config.toml
num_hidden_layers = 16
hidden_size = 256
num_attention_heads = 4
num_key_value_heads = 4
head_dim = 64
intermediate_size = 768
vocab_size = 2048
hidden_act = "gelu"
norm = "layernorm"
norm_place = "pre"
norm_eps = 1e-05
positions = "learned"
qk_norm = false
attn_scale = 0.125
bias = "none"
tie_word_embeddings = false
parallel_block = false
extras = ["capped logits"]
init = "normal"
init_std_qkv = 0.0197
init_std_o = 0.00349
init_std_up = 0.0197
init_std_down = 0.00349
optimizer = "soap_variant"
learning_rate = 0.00434
beta1 = 0.95
beta2 = 0.95
weight_decay = 0.018
lr_head = 0.00671
warmup_steps = 200
schedule = "wsd"
decay_fraction = 0.917
decay_shape = "linear"
final_lr_fraction = 0.0
batch_tokens = 65536
max_seq_len = 1024
doc_mask = false
train_tokens = 432100000
max_steps = 6594
dataset = "wikipedia_en"
Each number is 128 + 24 x the weight over its row's rms, rounded and kept within 0 to 255. Layers, rows and columns count from 0. Numbers have three digits each. The size before them is the row's rms in percent of the matrix's.

# layer 11 attention value, 256x256, rms 0.172, rows 28-53, columns 128-255
125:145178114124130142137138173114129114121101122082123137097147125126117175109150107103141160104085147076144093121113108101129115149109136166068086161130125161124106108157105128124112151144118107136131106126142168140132150164121083129133113104136136151140098090088127129145092132138136102128149133132097154153106143134150110153132155088153100140125098156137129135108120137155086141172133
114:149122135123113100148126142118183177111117112127125130102129111107126178089099151137126169156123137105136155158146129104145153144144107156128144178186153086162111098134162096154118116141115144142130123128097127120136143143138090141150115134102086129116100192165124151125137163102129100141111137184143138110142072138130111110132163098111115119168181117136139174113100104104142159131140
127:123137093121102116125131142114099132120124125157115134112118142124132143136134099094122140124127113150143119153125161149129156119113142130108095144112139126124140115133124123173121133150092143144124109092093158079159095116165137147109133121108151150110150150175094118113135134102091113123128138141139106183131111129122141112141159173129174088124154103117117146105108119101110109110140
114:132125144109154141143120165148166138087146105076175127145108140125114116122125138124166153147121127136156099114101126119144103124111088187090097135123125108144115154135116115143157050102139098125131135117164114151118132102142135128136105138121132150108094134156157128093137111150088094115147128117134143121135096149125151118175154128076085166143119151125133105133150122140139167176083
121:102154114097149104073148135119102110154108149124094117139091104101081130156157116122124092119062113154111122126103154114149115104152159104180180139189159117128101117119185122146140117135089124149175126096138119124086152112096100119177094164146104129129137141127133137111122145085139119157108088145139153151121100119124146097170124135151128121138155096121080096162144123113133140092171
115:165137111140115143161112079123147121121094132142130126169100091136120164115121139105111102085135140112093089153142093142145171146159158138091138141132146140183134132145127099126100109180104139154133112137127134101123139157110132121137113117144118080130089153132141118154116162116093125120137102142137142144154105139144102154137120081105111102110158122185120185130133142118127090113118
114:113116119164123130111140154128125144124155166104159134163095130167154136136112133160102112156108115161163103121110105103146100133133112125111200133142109132126108117135130112180155147161123090141162152118187161134129087103102113115153140096119126149167156137113130144108123098091106118136053100125130116154127117122103114119144142164137138095101067126077149093156145150172117157083102
119:117142150143146115111130151127123138109145168088107131118156126105125121141087121088147118131132152162145172143125131088149126117109134110095150116110121080167137151135137161138174111138138148085121120127100125126098144141137124146120100137141127131121117170149131083119139058115149102110112152133113124086136131128175107103109080177156127125117068110128145115116117138124147096163133
120:161140138128109141110112099135174138140122121131121152130126167108134145129149140119095136105145125122093125125133110109134137124141151112130113160134147115143095110145108120124087133107116131181133124125091148153128130188112120156111156090167119123111129165128132158121121109168147080079121070091094114155125086098107119121145124158114126181164142157146131126144154103095169144175108
114:111106160151150119181073128104139150167091101107162156131110119113116136128146147177105146136131138125093103109138105129103102161139095131161090129098141184130116084120100132157076152148109117129126136114135131138117085126147123126100148106116108161109156137094148129125085099166139136103150146176132116147147163143120171161150114109136131148108098157153140134119105130127116135131080
125:127133104080164147139118176119175148091118133110090099103114099127131108083116130151080096151107090128141120159136126118103124130163108116080122123149140099124106137145129124134130132162083179122134116132104153103134162169139149127131111131178105121117099118121171129128145120099128158136141108138097130111139106118115113140151159158119149086177112154120103131159091160115096107100121
109:118135151120164127115095145135186107157107127129142122138130111119142144114154100116072133146103122158129131121160138125127179115145129126147150097181157120144076085121083153127165117134104149146148120142060146132113127122126140122125133129127126173094121129181129091150153140127145151129163135152131134123164134142144092126131129123131142113154121139106116125116101138043108153095147
117:087129088071128122135119069101143085140080170140145113139123133146120149128108151100125100097191157145105130074130152147088130144102163150158158140138098133130102090077127143139128138097141142132155107144139160108122100129127101087134149151127174111111131115099082090159100103153115140101129156093132124175111150106126156143126094135179109097105128110152149139122131109120115121114146
107:177120125104148156114123128132145147106133122112113137149131144158129148140194131126103096133092157124157139142068147114191147103135142138116090120136177091110104131167116122132131136105135126126155129148147137124143134103113140121120150117139139154118126128159154148132113114155083069139159166209128147125065090110125126122158158082141095122121135140121099140128132098139141136138107
107:106153135131089088147116177139106057110160136114130134118147119135148123125125139102152135128150165098119095109122138119122092097099136109127098186124088130134161153139101156139122160136129109060132150112113135152165065127148154127110151129074169142122128115119120150154120146182078151132139130144087133113153125151126157115113165119149124136131113102125140102107109132113133104138142
117:104118104173159128112146134157095133126095133094167103131113137065088158128139122077136073133122142141105140133149128099156103094103109114117123090137136123101143113100148135121156153073124138158169128102107144158133117121098138146099128132129117109133162119120116099125096080107139109140116159168175111154156105114115144071112114179129117139143110144085127143153125160126112094103138
122:130122096125156135154105105084096160122148080142109149110081158144106116142125146100147134112141135173150170144118149122151144120103129103112152091076136131130118142150123109107131103094118156132123137135141110126110158114130114116103100118129131130091107136147123119132130113141101145123097143135116116115141142112108138122131098119130145061124109133157155182177104112112101175168103
121:153104106151101137107180111110104131137190146150110072126112112117139081120124178140090097169092124129087160136139100100119121099101125102099154176132138099145167151119139135092183123069146098122128165117114125147184137142114125142101107093117145149083129138168121135152141141109108125155107093136122132107098097140151120116116143126144097141127101114149140146122159154157138091142122
125:080148148102080123120168113162094106115112148096146133101148137087093147126177088112145126151147151141091127095137139125139127163106130131126128117124143099160133146140095136109132117117096166133148125151153169164111128077117135097098145141147144123104149138108127108072114112131141104097158124125153125162139174138161142106123099150117111133120102137105094102162112125119122133104118
115:105128114128167088103137147110145158112166159112200144126138158135092076132145105131155105138149111138148175132137151121141137149124135132141126094112124142159154149126088104121137113153108152083152130158123101112146114107132125129133139155091138118128123116148140082108143150133096137118152176104129128123148137118142155086156135115144136103119071127155151140178128171128118155146101
118:110144147121106143132179121104091124128137157155105170151123165089140111138136122107131118166172155147178150120126123092147092172107147149137100114132118146123135139107119103122149135114101146126117155119113154140129106142118165084142117124109157141088123113131155098118151089136131102136145163141165122150187144150113139139069131145167123152090117136152175149141110151120130125136148
117:146170123140118143139120131141153148110117155111151118142120120115158096119145140187128171142143112130138100117140119169158140133114119104110099118119084139133103051147104128127115122136147128128147091130145119149092115150104122106131104123125136118155112094136085137098149093128125146105115129095130093138130121115080140152090162160146118158138124181085094131160146138109115152156133
114:104158104125153119147151127114141153148122111059140145128121117136110097095112142168100201093153112111186101110140155148135140137150073101135116099132164141113140118132117131143127098147106097153113064168129125090069142128141112142122103108124109139150141177141115198111106113107112150114131151125116153128116136149147139122101145128105147115134179156131093153113163121149119128125153
123:169154147123085143161129135133130149169201120093109104112132168157109108167123112117111072084144122136098147129147120095121125089103128129133130138107133128119118155127076157129116090091128129110142106151118075180121134104107127141124114131061165152134124171120155152115131152093121138141141123168114134123144095146191129108139132104132106120117131141155140167147142127104132128170114
107:131145145113125161151171120124073148137141113106138150094141128124118145118136123124137105099165156118121114135131122168110079094110106125142147063144094151080099140108132136128125106150112151143134100163093135158160110135154121145098149151129126141143134124103122175139109106118103155105122138112115130144103202135130135130080109163146140111164086106107136183142115127114142146122114
117:135173122116098125127090157116135104094105154155108100130147134152091150146130101133143165135118119128144143137137109146105136138103124138127158184131148142167167092168097129128102145151120120127130128134137115127138141139128098118113106151131112083104064137129089167103115095135104096165103130167114166093137159134130111167111153112113119158089126061157131088122164133161100148134100
# layer 11 attention output (transposed), 256x256, rms 0.168, rows 28-52, columns 128-255
121:171123114122126117147113147100092070151111130123115131094147144113134139124072122157133134130113153098096141105123104128111128164102134156083114122134120153084142140120167113110136177197134126094128135144128163131093151144119114120120118085174135118119082109135125112096149115101108148121134094137119115140150172174090126097096135095133118137163137180129165175145123119128114136105090
111:155125147147118109143160130154184170118164099128098125106154092095096103127105113145109176122153157115117122149164145106100116130125127155104159110145147143120082146138136142144124113134109141136114135123118092148130115075120133122158096149162130090111166170130145126096123127102127119147158108128123125115119132183109123151152139129099148136112122136094123153169120084136139124137134
122:155122157177120111112141126109190116154155128136132135163118176146122107119138122103169140123171140122099096134099185128136146169147113111099069101148125146092098126143144129121132123096130117141110179113157096112131126114125169171156114121131153094141154126155100099087140117153117163117105175097176141163104113129093092105137141151110102161108140124110160138113119148157128119101119
116:153154109117114111089091192111141128103098094103135115093149126151125101148123169116134124166104141155154149156143098125159085125105168094120098152117138166169165129094109181116119150134143153135103139102122145137162142140130144128095092172138129165140128082121134093138178131088118130146146136133105127176146103141108129164114101173112130129117114196143111153167151126088133128125105
114:119146154122123115131173103097142141155098107136060140167126100103121135159149126122143158099134126156093123154144110132118152088136101123150141140164184170160125128112139101119144129164116092150165138077124155092165145114123108107141168119164110133122139140120144180118089132106156144145123111170097141082146112112122126175119129091085139095111170102069158085136171124128142110125110
112:172117128131100119137116120120140125137123129133150125079115100124118106170122134117097139140155104107107151132142163134106119115136167115152126145118127142126069147160150082145104141167149178118166090086137129101129173132116091141116121110153132113168125147193126134129124119123095131099137145147124124111111133143114157094114119134117145051098120106144144132111082100139153112106119
109:130135124113114141133127093114147148131110144164087129175115117109135137156114157136113159156148096135123150133116115133103134124145135087118112147130113123115176124085157128124177122132118156112191100090090145086155155125110155153096122160103095142138142148138133131142159130130132104121130114132102142105153167086105144163108132133154171137140083118152154088126144141082108161110138
117:113123130137152152136086120129128117114115146175133125130116093128109100160114153147133134118137104145164162149088123102154121179108125139145155116096134091148122126144164137152142124116112145120091133151147128130158106141134146085123145140111084139165146128159166135127133134091156182140142135119128189076133106121117116135155134147073124114151086143145119142131116099148140114107106
117:149113126122119154127126135125172116133147085123107127139119147118109109075127150142103155076120108089105126094117102115111115114126137128113088127097083109134139110125119091115102140109145137142133115141097095142116176109119142123181148104157159149138063165118137118169121118130144082104134126111126136117134104126158148137135121145086138148102095121168146125119120106123129103136098
113:135099127116168168102124121109133109172162139178180137101096136170101164103101150149131102143127114098110158120129125125092147126149145128144120120142151109110107094107105108101111139111139145136112169121155108150146134145135135166118170107151154167137114108108133151148118086133139098114139116136099148156168158178141125090119173169149113107109111118104158101123130131136130113142137
123:171085103110135113167113112131117146148118118136128121128153141184149136148088104134116146133134170104127099146136088121133135091137137122094145148098146111137109167158109114144134153121111085095156125125117079096147087127135112120078113105112153138125137137125125107089154104151063107119095114112112187130089116104133119159177118094154147123105138131132132149143133146158113095115127
111:154141146109104129148100127124174124178132142150171123156165120113157117170112151143125152129110205135121139112129103091164152133087106128192152177126154165092100141149094175129116131137140092152119127138155120168121069152125137126129120159137151163129137152139120146154131101148120122082130095134106153083101080103120120132137126147145121122116164137102110104082138100160118183130131
112:145126124124138135106093106111160133103127176114192081162161109115178099134128117122140101114159136164152139058117153167113117141145117148187115133098105108133083123123127132127111095099164150110141136132157159124130158128128094122147108143125124144115126156136115156154148121162180170159131141164170079157142133094093176118122100150130128101143104146113120100104134115121141121151138
103:139145102104123089133142100134101199135107105120120130115151165116117139140157088107086133112111169135092119112157108166155132144126112077159125084100133116105064162159142150113158187135156152126116142111089122162149156109138169125130135105158144116117109151153147131175132130107135100127132121143130114157119175158109118087113117114150173120121150150123081087134098129117101081112114
112:111135123100092125132088112106132059142160151055129107150154162153105149108101097113128118139102139090077139114129158138119126093139131164076129122138120097071120107136095152094156139140127128115138122089100125198108118120135112115079087102122135101105141113137129127088089132124089144127150135130110128135172106123090122095110200162084162143120139140152167137158101111093071144169121
109:163120143142123143076108122119141125138148117159140141149113126204170125117163145127177121088114134149107117099108088157140136120118140150151128102109092148129172113143143070106145090083166104110167146110151129134112089164134162096123137130153110125123137144120168140159104108149130145184096103126086136114096142117119140072114102154104104133115106134125159086156132136116154138143097
121:115100110119146117140133120093158173094152125129135092075099106073126146164132175122118090154149114134146115155109147115143105139149142110163103114116132077087100165137146161121149123095152177146123148132129118160112143109115151170103109151132145115086115130153144153206125113153126144115144121105145125129125105118177111106141077108189078118107132120062172137162120121065138110124117
118:169151136108109117162134159134144141114161149113087121125107151143135105147097118101186095114142131137123157148151146111109141137082130138133156123088136121105239100148094118107135122133090131138117148083082127102126128146155129098136130134105135133143142181082141136141118129135155105144094095137141135125146127104091138155129143136134158133182133136083157145154091133141054104138127
121:116159146092129157092102124136105109112087154109175147149137114165143105124124092122126156129088126106126116118138119168142091150175135131109105110132105101136097123167122079144102103113144151115149146100111146138108097130139082094114130156139143164106132101126125117085140123160130126112133109114081142093105099156159149087126144114100140128130108114147105132116124125101180133112096
114:079104151129124116120132094168070166107174109141151100125116189118089114142104131100137071143144160121139164142082126118121122127145173112095125113172108164146101117111159166136125120106133128087130147123102134147147101111130113156083160136127139122091142095126096083144109100156144181098154163139150168086154127110126110121099110126125099161145150111122145136184100187139112177137123
112:123146125128162151081142115166113105127150153139156162145117116115123156174169130147114074145156138134141109154111095123144133149076135130157117143121110086121165069117112137115132123137124174103145187109123142111104121131120094113100151153148136109141136126130087143142148102108188133139153158108148167129169126144125126083153105101117128149155118090143148139156119143148145196103127
112:135162147124126160141134101108173136117140137110127146139136106153169169114112135110128178123136118113165137086141137151146130110132131096084145124099127119121133132122132154132147116130149112094136125159147105119140150126156092157127150127090121162174120138124110120169164116119138119128111103104153128171127128111124126143097128124126171107149084141173123151137140069142157191137133
112:139152129132155099130154158115086135131123116122093132094109116122112131090111086155146143112152108133176095114129105117151099115176105132142094139126163157146119141106114112114121107094130080125073102156148114108136106120156134160166163140150092090129114128080114133150123156100120142104111173104107160118123154142154117152100121120103131142105113111116107116117159109139149092106121
117:112134092103108178171100193151133151122138131062134143069123161166126091126104138144146142114105133127136162122143132135134096114125088127111120131121149109144126145093118149116094119129104174116170111153113087187165151122138175120092134157102164149109164125090162142102096133114135097118162154156113101121133125133170149109131160134102113110118147138130146127169161121121103128140127
104:110126122120148151171157146134091150103094154166139146167096170140103141122154116144131174127104130091151119152067130165110129095111173121076076098163107148099099144104143156102149155123121155123156092184109147139126098151141095116108124125124121129085079115112110137111108130120101140142139139125125141135156104114147147107134097153154149161133121124124150124133165152107120110118172